python train.py --n_layer=9 --d_model=256 --n_head=2 --n_kv_head=1 --head_dim=128 --d_mlp=1280 --vocab_size=4096 --activation="swiglu" --norm="rmsnorm" --norm_place="pre" --norm_eps=1e-05 --positions="rope" --rope_base=2020.0 --rope_fraction=1.0 --qk_norm=true --attn_scale=0.0884 --bias="qkv" --tie_embeddings=true --parallel_block=false --init="uniform" --init_std_qkv=0.05 --init_std_o=0.0 --init_std_up=0.05 --init_std_down=0.0 --optimizer="adamw" --lr=0.00181 --lr_mult_o=0.697 --beta1=0.9 --beta2=0.99 --lr_head=0.00545 --grad_clip=2.0 --warmup_steps=516 --schedule="wsd" --decay_fraction=0.858 --decay_shape="linear" --final_lr_fraction=0.1 --batch_tokens=65536 --seq_len=256 --doc_mask=false --train_tokens=531500000 --steps=8111 --dataset="wikipedia_en"
Each number is 128 + 32 x the weight over its row's rms, rounded and kept within 0 to 255. Layers, rows and columns count from 0. Numbers have three digits each. The size before them is the row's rms in percent of the matrix's.

# layer 6 MLP down (transposed), 1280x256, rms 0.0871, rows 360-367, columns 128-255
103:076132156131120135102134156150185133129111155106138156140145165097078156117126166117169110129009188110142135150148129160161146149082118107131124088153146095117061166122132106175150149143147090120151112135133078141137130186182109146175132122071164203148130148097154156145154171176161164167112101186106133090115111083115153089150162166132148115202153140157135162100122092127151164145149
103:160122123106093165074088125126123131097101133120143166174078052074212140056135136113155107162135134123146159102074151113098098131165173148138145160156201062130146140106148105132085051174129118153169167156051142106155112107080142167135179180101150174129135073145103116139130119119147153142098160067174179118139098074171098150154159122093125172093058150141146166093096068096126127123126
103:134095104090145092113097156109120144117117150177149136131097146033102116126107138111114180111187165152131124115140115104132100191128163173113157113147119122091156068153145062079110077156135088214158153156042066143128090157131122162131140163103173161135140132140185093144142139175146161075145130107088072094147176154092109116135120132133118174118126134159116141133100185129128129133122
099:119131098145136173109151121149149152103186137176121113110142196159037103076113099152070122150082064204149092144157116130103139151087092207104163102122154160136150172151138112151121136139128140115099111155127150135070112124136138133091178136168123166165177138133114137095114167126095082146125098110116096073131154071132143117160094131160132151144119117170175117155143101107137120092076
100:162141095131102132167081122104110124132143156135116121125093133117113146255118173140157223220151131153164154136147148100142162171168114137170134109120154179181123129127075135168070125118138147141126104143167095157128173074144156140187102081110169208135088138106189070127136107145094147123125113102133117107092162087124091084133076118146155150186166067128147135133085105127120121179157
098:158154143114121168074149142130137154186149087132121132117134122161174101177133171115132132143110144165106154153169139139139165139153144080093121153147155097142105112144121181126142163129083161110081058176199115133127129144082146158119146124136150084115122119206203195122114158113134115155116134149136139083170098143118101121114125101099106077164134106098120109157108139139123177112145
095:147071078166145101061125081132128139162072102198129174036139111127157118056167079092099105130112143120114113141129136111107149212095116117132137135215169160159116127183152170174126105141105128121147151117063108139157125143134135100115125099163146090154119125114171124068130119087123087058106092147164115133097137183175124177121129111109160119134096129172145089161068113098120136121163
100:155107127127187080121105148132082108118145140079136135130123120123148159239151141159148097037141106084108168124071122185151101126157136088080134161118089107209080151170149109151156091137116043108113132100140176143138154101100072141041124126179130093145089085164112126153144154130120137136101099138111190182138112179099113116157103153109084160133142089077143128086115090146090141112151
# layer 6 MLP gate, 1280x256, rms 0.0973, rows 361-367, columns 128-255
106:086139159173089139131144168089156133136067151091129132139122126112147104124139109116086140091084157171150142132035144120148160110197126149116085176185170165143153191136149089137193080087133129114161176118107138090153118130153109165161141162156126111120145090112164130081126141134158131181204181132144136114094135151086169107100074162198138136118108130156093152084161072072153101112065
100:115121165155128167120105153159194164127129136060138155144121081128130116152192164180166153175161084145139165122048086155148132174095150103133105116138137128137166165155117119105120136131144164167115062138170135094168140121099121119150088134148134117070151177106081110096128143146150137125102100119186115116135085118141076079154129166164157091133090171127144139134185150143150174160145
098:109086115084107127140087091126072169173119125077157088147084096126127134119120132162142099144103160128138151076147134137122156142098103080136059104183120126123132209082142102091120138124131137090127139089153141092158161114127114122109096111134135098170128164134134172094215090091102159098102128073151139108123139149146158109207108055099112120114158108172043121104096126146097144102124
102:122087154107181119073144103127113127092127126117085114115117168124124064160133134118134100100201085090124106092122117122157087124141117160092080147153169092088081120110108113197071183078185154133131087075110141143164173108092093115214112114163127095126117132086156163043133093130119138181162145157082150131122183104062124159086083076165158143081132140113149131062120086093163146071158
092:135101105124178140133149116108119160134127141157150051136107125169171162087091135125157135185109119074122120135146143141132130141153053096171124081115096165116144180055112133127155162139155107125113177118115134155096130117108095121124143065078094139133137146143078088176222115103116115061118065090076133166101122132126149135107052087129096175120111055167196161150156083161133107110124
098:156132121179115134141125123104140135103084140114142071102103101118108097100183144158102130158152091201105200165174137194158103094161149095123154189140050102150167202147122077127167117111167198080140074151126158100090147114138140153063114071072126074116114128129087110076105107165169107060191128092174138107138159128145146153142164112140126094127098131093085195108114117128085127112121
100:110108184134100150177091136127137170094098108091101106112084168129077106179103098102061084081106096135153085091131158129156208161102141115109151119136133130093140035105166140139180112076153150131105130131145141067111113108123094135170116092137172110141040123092083120108095146089133057184184127105083142126154164140143149124158091187165131175121116096156120158156140068124146144090126
# layer 6 MLP up, 1280x256, rms 0.0988, rows 361-367, columns 128-255
102:160141138165152100123130141040201135108135155147092100175112135105129097143118115138141112151117099105093126130085143122124119094078099076172124101182144087102074168152102071173109130130135152129137153122172105129152188117086189095087182170135098172157127184160173053100114100128081101146090134173196203167196123153138153056091125183102095117170092097145089137147148112106089153165171
105:150121112151163093132176123133154136088181133074131153129111123116111155129105097053114070127101124125074069118224070107157147173121030095154203139147135166113202053129121128103162106146118135119133166116136160122121113131110142170181122151137156089117148154163140099117131154135126170163151133176136099097167135167123136113120148129126133172163130141102226107124126070173088177128082
099:155106138115133121174123154166153139115087115191146150150159090150150169108143080080139139141180200118119173120084159138127133124157107120154083089134158130145035167116140152099175157102109129076177167148127077114125131088178199198132143128100146122103191143118081162139145173071106159116148153110139113168140070117154164140093101154185153106172083134118175102132138144053103160143070
099:117143178154152125087108150160131091151129183163131130145115138182105100150160135114152146115184053124128144107120118115160099174071075173125142090150124130148211138120164128091131144143144178120140129118065136170148134108170132181080130075159154174182151085156103094126153126144059108094166127157167137156113058124142116174208106135114125096137160093057157142141166181168121181128095
097:086126122080180120143092170100172109127118145123071136115165121151131149144057153113146142116113137157150132095162167207130139118092143073106131096118171152062097145119127164175157068133116154094126147104107070128142158123145152093160109151142117169117033209117100161113079143162125101134154095101128139125136133059130123118134127154087127170122147135082141102080136112076160142157124
097:100128178100157220083133107197101132092117148119102151148140117090124093133097130122110177140122109063144085140191164177167153159165144095093165202132102052098120109074108134082203141107187108107161153127125079120152086143103050127080114084130155126146130100165131192114113110130152137146139087113122101072168136136115184186180117129089159140187124178082174180128176140141142131098072
104:113168098067142073122153090068046107112049121070130164080150130114062138086183086087102095160135172100147150105131104134117137111115153055125115170108093083148089136129113130154081112109142145110179143087121111146136091159107104144154077108126161116144135113126123140082162145138168125118129111148138130064158150179138137166085122129083095141126104098140093113127118116095163083146155